Weights of a small GPT-style language model, trained from scratch on English Wikipedia: 4 heads of 64.
Each number is 500 + 50 x the weight over its row's rms, rounded and kept within 0 to 999. Layers, rows and columns count from 0. Numbers have three digits each. The size before them is the row's rms in percent of the matrix's.

# up: layer 3 MLP up, 704x256, rms 0.0913, rows 173-189, columns 128-255
# down: layer 3 MLP down (transposed), 704x256, rms 0.134, rows 173-188, columns 128-255
# gate: layer 3 MLP gate, 704x256, rms 0.0909, rows 174-189, columns 128-255
up173 096:540470521550450535462468467442536478511519495465549533478577504530442511559476514537563451603492499495435387546564477466503463474513599424526523567502500568477477617451410419491481524557525481618538456468471575482526559484483513503572448453517490437558525456383393545407488438501433523528468507554453527483524542486467532440514653401438541445427492590469474478504487448549454580546619
down173 100:481493459515480527575496479431451461518490513466450547463499499517496478481494519485511434209556521557435518485469495526516530569447511512445510439414460551474435435566523542441476509476540566474509380473467471532624429491526496517413525544492556461505542446533520590512502513539512488527496494524432511508426558434463554479508473525525545384503576534455476379546456514490465542495512
gate174 100:446408449487571508570509566447467477520525486508551528445465515396501464439533430530490577554625532556429498512513489512512466488582442547459519487435558574514515577589470491513542447410452561473604516539524416478532475551508402474556501514485513514479526503482489493571499583494499530501435532456376499487549478454508429499496439541429530556509484513482506504502488473442649380488555
up174 098:513543530595452522474415474585482474395563535477546499527551491486501544430497510510481451453364481511537472465450493573499466531457500449520442590576483537432590546418550495461491533547571538539458561577561535593500606564546515537506499460431493545483452523442406529509571548531533505504515505532524504584373503488491591488505573554530501497461442505481440500425478535487504536535427
down174 098:463497502481554517482516532491478497497498498450509476455544486547496492460550507489532461837530358525470553531515507513605490472519473547439511439437465469456525444482550478395431491431450548485569568555461472506471478513565490490495497539562573466472466465472521554445416531571514516485493542535433507415547523509518461547572512446525504467460506509570520565442522445475489477503495
gate175 097:356557405486487573546462488405432568449381457541501509422455470425576454498566473539535462450535485513535597510519499516501453487531480429536573513427475511554586532503494498551463472463489561593539479436439443528583583566509441567493462506577570495562505570457529462476501481580502499571505540462491488493476464445416448574447541588509460476543490458471480516550472489548509545485556
up175 098:431500505514503544524520437511433520529383618524532576552435489482539585480453515563531548507591467501484458545470579432534501511555596492573593547455555547538479568410510444471555434452458486475479487575438391540429494479557508508477558539538497516563474586463535452579541549517497480510597445528528557571532525495475524428442474562497498559561489434544440494451504567430416485380482
down175 097:472594446538433517543442525505545558558449576537432513481480546556503517521560484413546465538482481555493525524563530458402434580443499447562485531460504463508641465581397488498476472462584577479534572453456411503433546506467499516540480495442481456492610454449556416459490412482432563615543410540450580444460520443473536497540492410438521390466573541501472510483513502481510491469593
gate176 102:512487548459448521460499620552608478492434456501508441492432537531552441403453540507495507562582394508467539486599436485501531526551515497532535565475467533584500533539454469523544540542460491529581424476553462524464579535453475525412499588504592543571430542506481577488559503485469553480526427561498422432560532492414508518503508510541595635584422546466548518521474479440549569437408
up176 104:413498451543473545515504458463628490525525592528508432503528511500567557468473531525463508461448444552513553476463568412511501449407420512491496430497456575492436588492536527486460539529505435493571504545488487523466503501460433525549506508437477444469534461568558520560571462504548389510549425452412535482520477500490537379550585467474512451472585472484457468529543548512430452478511
down176 103:503490491472448549517430531546451450556555659476539512562551500516489559595449519461526499657556525394579505432452517523459420487479483519464504515506530515405473466509543456455526565570465502535456467536444558567505433460421443373490548558410503459531489445513442490626507520497576439458474554485447543554498463436524479445432493478520422453572527429514550647489589497511486526421578
gate177 100:542591517403454558460599459522565504608554521472547547514599506605551516405559528495488488536482511478570595513475476494482559510499506472474442454484471454470456496627555494566496564460420521522489503539536484584534530509575525512505548491588524509476468508557475461455524495552487544484511504444467553527459521446494536415500361479481461464547445574486493476535545589455486455496453
up177 100:460498437470476554473510492504468466485558516552416462457458488445512610495618455499523459484425523500498518502520521440505414538569397505502541470528456498501447490468527486542511510521522545515398466420528560559578587503528540517552534463538539467498522427523493442419587490525511511592557554434555446470530495473481518422490449464566433469530483488524499478367564468411524408428491
down177 098:488550557382486467573552585444504506500526511553472519452469601598612456588487518521456557244493471560554482542494438470512531444445514632414548442534497537413521516526562541448471573484521512491542491470481472463466557425532540572552464567464522486507409462529501504459496461467598466478491466509411579525504486558510514515525511460506519480440460478460412504418410595477457457526485
gate178 093:528556547530454452457494577518552392468443465522399596527550469538605439444446489503516539503524523487426520497549407519531467540507504528495452573516390423465547466455457526519521471483493516518517507413511427518503538410583536532519570524519410457447432458525456400558512530467463469503482493458490500547474417469504539459467495509545546488461534625436485571538591494535431452411534
up178 093:393502556617549543439543449472512484409498421425515398593512536484377502516525546454586439481380384450458443499513517491430469583552511513512526490532539572493536440512464457490527553476536441510555544504533485509533533549487454501520442586400456475426468625568448521492420479522485551497541535515532600575443601509476435522554532573539528520409561511507492432523498497527505547629528
down178 096:433427450568482509539543526556483495472466488432533497502523451510527488501416532507470479793470472453460580448563477475469461549488547444510519547528501470588541519561513422494600529461469579516498532463495529589460534468535399527476525448536409519603517487484546527466474524543465474581440482513403460421518485526413548547512473495491558478508522522484527505476466493431533484560532
gate179 103:494491517439451559485468435538432505471511518493585549569462454488562497501508498521441467526516468451535549536546569552506517464504515538512546469546541498501514495586515517516503454451544511508417488439495549528377598563483548405488442543569424473547503482542608494433588640472529537494484425500487472498440464497509495395574465475519404519489527540537492471550463631474502563584488
up179 100:453488472450414498519463488498500491470563568459400437469500542453533465484468516432547491550384482472447558474487514476636507500435463435487550498431553505498534587510425502484458580453570373440546584448502571488523497508477502436477515520391536616449500500511507622482460505530421589523466418602500517410455424598608502536498411562557516558547495561540530418512450494477482507498455
down179 100:504468492486484512509519514612499416554514502458462506553447482447502555510518452451573566723597415444605486466518471464471491450463537373543404564494566509509556477479461461461519523619435475475445470479488448501538531405526526490491531451485475431457535427453527522441467411480576487557525475518482480475489591565508516475440481473553597497518425521531532565526486581405526535401465
gate180 099:442389411423487410549529394490486450460471522444449464420500568478452593547557554507557438485556448514450496573604448456503487541557489443562436526499445505523499515496513459500558555449508492529389351539510423444561476445444484452479412527536422552548471440555488464515451516577565497592481564548531619475501481520469442566548432519538562544542475496460461531549569555547526483460559
up180 096:482560483509465400537538495515516448487509446542540511605473470507488465509537509465506417468470445469390475528529569523546463476494423503447490472561518538367445489520530479546479454502627472506406572468554496481545437566522499600529379522621538490477488565554450549459410564522459500439481511500505510441559427491495465512446481508543459420470507463578533417547544554465503470359585
down180 097:609553443466483683516492414507523536493480466575515561498548511501442497454446483468526548472484528499417406512505628461498536460514447474480564472484548457483399364501507458442487504463528543552471528512571464495539449558504408492514604405403497514462467493433557457475494496521527497538514562407385515506525506601460380501550497552519572495498484483554525550524441538471432479333483
gate181 101:565523456542437485361521467457540408477558542512442465522379468503499480600512468598534444493401482590498525422509522533507464457430556352462516492524444492504554539459549402556403582524437506499468569463427530493431518555379432526461550532565543533483467461480472434515624410460521498582518536544614477426458518538430513421509491490437497498515548506614530463514506462473488538458475
up181 100:546553405539481591533485520511451603486501473469434489521537537458471560458625506518465486451430544577528515413493503486442503453453525531455477358562427408519591460460540459542472507557449451527443432406448502512464508530476472422489508499523567631451461477547536373573459456561501470478525421520463479579433521506529507480447491574551510543472524475555477485499465501445440490517478
down181 100:459474554491553421475480463542425553523397508470455510506493480491480582512472449464402454493593483497564548530519384555521507415520511516510435463452552488589528496528399474466580443464380565451458438574415536549551399488482430505529588515534517493487517479544620460490455426509566535503522471447510487515577550528468536591456469558522519498483525492565466511501446511518510492398601
gate182 103:518617460543521509473480398494510579517578512432510540531571466526456562503542538498490397527502500499517531570567502487472464517467557505538476490460434500563528463472570429599534487513457583504456548517429556460534492493515509477492517492504531570534428476535523469496490424559405402577509531553507419480378472565544495530519593520578589514599483508543384533530491498437467534558595
up182 101:552549523504455471497467490511578539471527531404500532494490500511484422573549410516531519511524495480434484501556538555578524430519475429553505529527491488536521467437574414596491528547530489480413453503500581367452549503569464492431503594554551608521484484482412443499542542484477487477537473379507369471513530561576497527531496474565508539443466416461445556512537474446481500493403
down182 100:532513486382518500530479482534556503439517450485455488526504431384499520490461533461518475436391487535458430501521556565507552470532503532578472442514535472555472452476567497513449488504483414441473519542557461563441491499553425536483532520577522600598560457442540420460563480525446515497550467523534489545470517498511552486505455445488485465615517564468543497561561424336485554517437
gate183 099:490473436431415480462465471399552591448473474527457496451450500416604519530421554523466556555518472460439545513570497439455480491465481495448509513522397475623488562530544481417501505531459514486527563501461468450599353549491517502506501471530558547516500427490582479425448595520561483468548500545454554548503509504451540522462442554463391561382480445573513533484497536560473538563432
up183 098:555577557565441545522477496513549474579543446395508526548487486475486536499538505544549458501531567448515576543466494456472506541492498573477500462508421444483561465525486479461443512497478481534477480511530591526533511508499566482474496429425565552524464535440422494503536406642620521464425486455510502567461479546459526591433517430419431469542535541457550366596550467408528539489446
down183 099:520540436487436602477469525481563499549526440594604523463471477467537601502542603534506505466529569539527495530524532564476426539526519548538539473524478508536474450485546446410430485547409575511513571447426560461518519480516455499380476462384528392459499501511595488514512397430506481472468513471488473495474519380533457499546481493465480526483489484590523396501576547444690483556524
gate184 102:477524519457485478457463512526465469375515414456431412414475539541496517501468490488473558500471506495508454496529468476488512545487493520540484471430421482480474450516579481518497466489507509583602554487452502419400572473475418440525463476537452518537478504487483486530474475514458598436456461510491495482505448516478526533476526517551510511470442475535550525534498507437451567469444
up184 103:589595507475553506461411459523422521530535493440426509559470543471570520455389436352521490501508517507517558464450362505584531493524484496535567496470463406559561494540446499519507501411470511531517522552476505469508443581610480489464457541468506483461477481448524464514580543458499529356568465515504582594500497625474478518505545537532521489521470457516516570413519468439522465403515
down184 102:504603420526550569513521512457520512506479503503492514469429534456478545510477473550498481642560600417415523541461555481446385460476479418540460532424538437563488502505430459563560522490520477442593533562496444521478453516584514482497512451493449415547598474451470464568514511480508511504481567590481492543514502552487538510417512544506426532462650454543510460430495491493512464539544
gate185 104:547487573572424473463449550398543596486536511501454438506471532468404537534559470474535503516534464593510466526573644495436469576533514513476416609459528587484457398562519525529581552444544542448536523524464548471446457476576483544514523562597511533516498429546446462506475466577436538519399533576481526554544449467555482517518465478481443553498416465427528499464565497541557458449475
up185 105:543438531433550489610431488453449635498524449518433461573528424520484512513407532416545539518479566490505503502524458561427579539473428501427544447515579405574503505568559511413503446416598515554420550517508522486526541455503507544534465476472492463520458490545450488504482498511522516494464472434544502467574514561607558429579493516563520475548450411537503504513528464466476481571587
down185 105:501550547441534538548677464448533456404554585494511403618509543492498466499426461529466593327465502499503494539616405477439541486424532569515433590570483444502495514561446458475458446557510441591486497438542523493569551409500534477502429542460501508557436417578517461449489516423507452600529458516479549540525503455465347424465529437459470516488532474499492550560487446459470451465540
gate186 095:533491569451569572481491494555550448517551482428494508483531498535442486489479536500470484484452486515499522509505407534496519504405546500639436529481472594532499505496506438525506444485465497542525454555479540496562517477486454463564428607536529558497454486500501549578572454541436449429547616404513535475472497448501520444439483506454576514544525506477446518535600491513564506442539
up186 100:561506543505412553490561525568535495517370516556479515469501548404480547470544445577556515491535570517536525473430466526519516573534536521531543541569493534539628490480533538631527442618687548489542501661455499413507428531529504500539389527516489500470430556596414487564497460497498528575447485523481458610474531534448507428451545480518540521535466516411483505433486387436488513464481
down186 099:493404472558556571564488484480500524447438452485498517608422519463466457564485495553520528597450445435449475578503505494459619540545505513565436516487441535495537523515484576542443556506542537486493498438360414425436510421479454474476509374455481568479459511434440513491501527491601543535442405471513541475487454522549460482566544413445463458472439536500500525582507506501473505563373
gate187 103:540383499475497500496517465429398507500475421495515499512489482514521450471545491407468412570387521481562577549563422472545469504402507468529554479487448502562414448556535413446430504573590484531520573496409495491614530544481497491577472511583515482433495513504500457465517456533495428532428476554481515428438416469418568454548467446454494435412472493567379427493518460460496472500455
up187 100:488532568585444564482487535443437583420503394529521556413461495432519474498562570520482595516503541554470463373497573546454440591556532561478518518556515426463580510499493470534460487376501436481508529511395535500581440455506535462456548535542523572539515498528471432522457443474444481574519610491544508453456509455457506485467468525498483534597494485643524511505488510590550483544453
down187 101:462539516508422416483485490425446520512511428517420518510474486499518521590485512464529508382513527544595513485525519560456467506521523534440481495443411485534447402522488430450441592493562480550494524380430373420469452540488580497439487506431512466491550455574463426508531443496446560538513470646567499513516509529511485472507474523462487524473500398492498525521488447487560521589439
gate188 100:495537568468508576434391392501618508502461503521445562568532574595586440527580585484429441532530535576497493473484497587496393464499526573437475557500513520602512492507423440502447454491513531518451594508462509607501555476432565530468491459514538545482429502550534554531506487421381611519434532509427422513548502545506463469474498528410558535507480530457402455534476474477464538555428
up188 099:489410514444513539537511467540490457501506424516498541469589460474479491410485438507495521511529511439481491481486580491485411505470524476432501552491488461512453535437417571519424481616491362483508488432495478578524525540527418500581564483531554420524489522602510367564498453449496525498405589496450511497530433569485574462624465474515525492510530527452526578433557552496458529523468
down188 101:486504591419520447453533512514541464511529488647492540595497524496459529519547474501432656505633395505526590521473496501501474445416572580471582479567483500493478463507539490537438428564493468528535518489485551645542486499500488488577440596520349510477474459522528505508491508419482491555534529449430483505559492553461469570547523496600434408533588474553556532456516499523473419564478
gate189 093:527542447449531477505441492475558485500540472456531476588519446489481434556463440427546399548502491538409436486536408532443498506449489503450567505461503508597467484507478491449507526475496545527555523443475518536502496633487567477439465539417547473519491472479604558468567601483513474499483491524509459528481471486527488523578475585466552516462541465469401503390525522385519608503430
up189 097:385537589517466466629522524524513455555493559422513532429434541534429482518522507615494537446478535565534464492531557547580551572438474482562374538569509556518597508535474510567498457457435481464356456512484440494502596476537452491416485488497458526593499475552491479501521451501495420449478558531528438551565465477439442523546451459534506515553489585458500572556491573503556412382513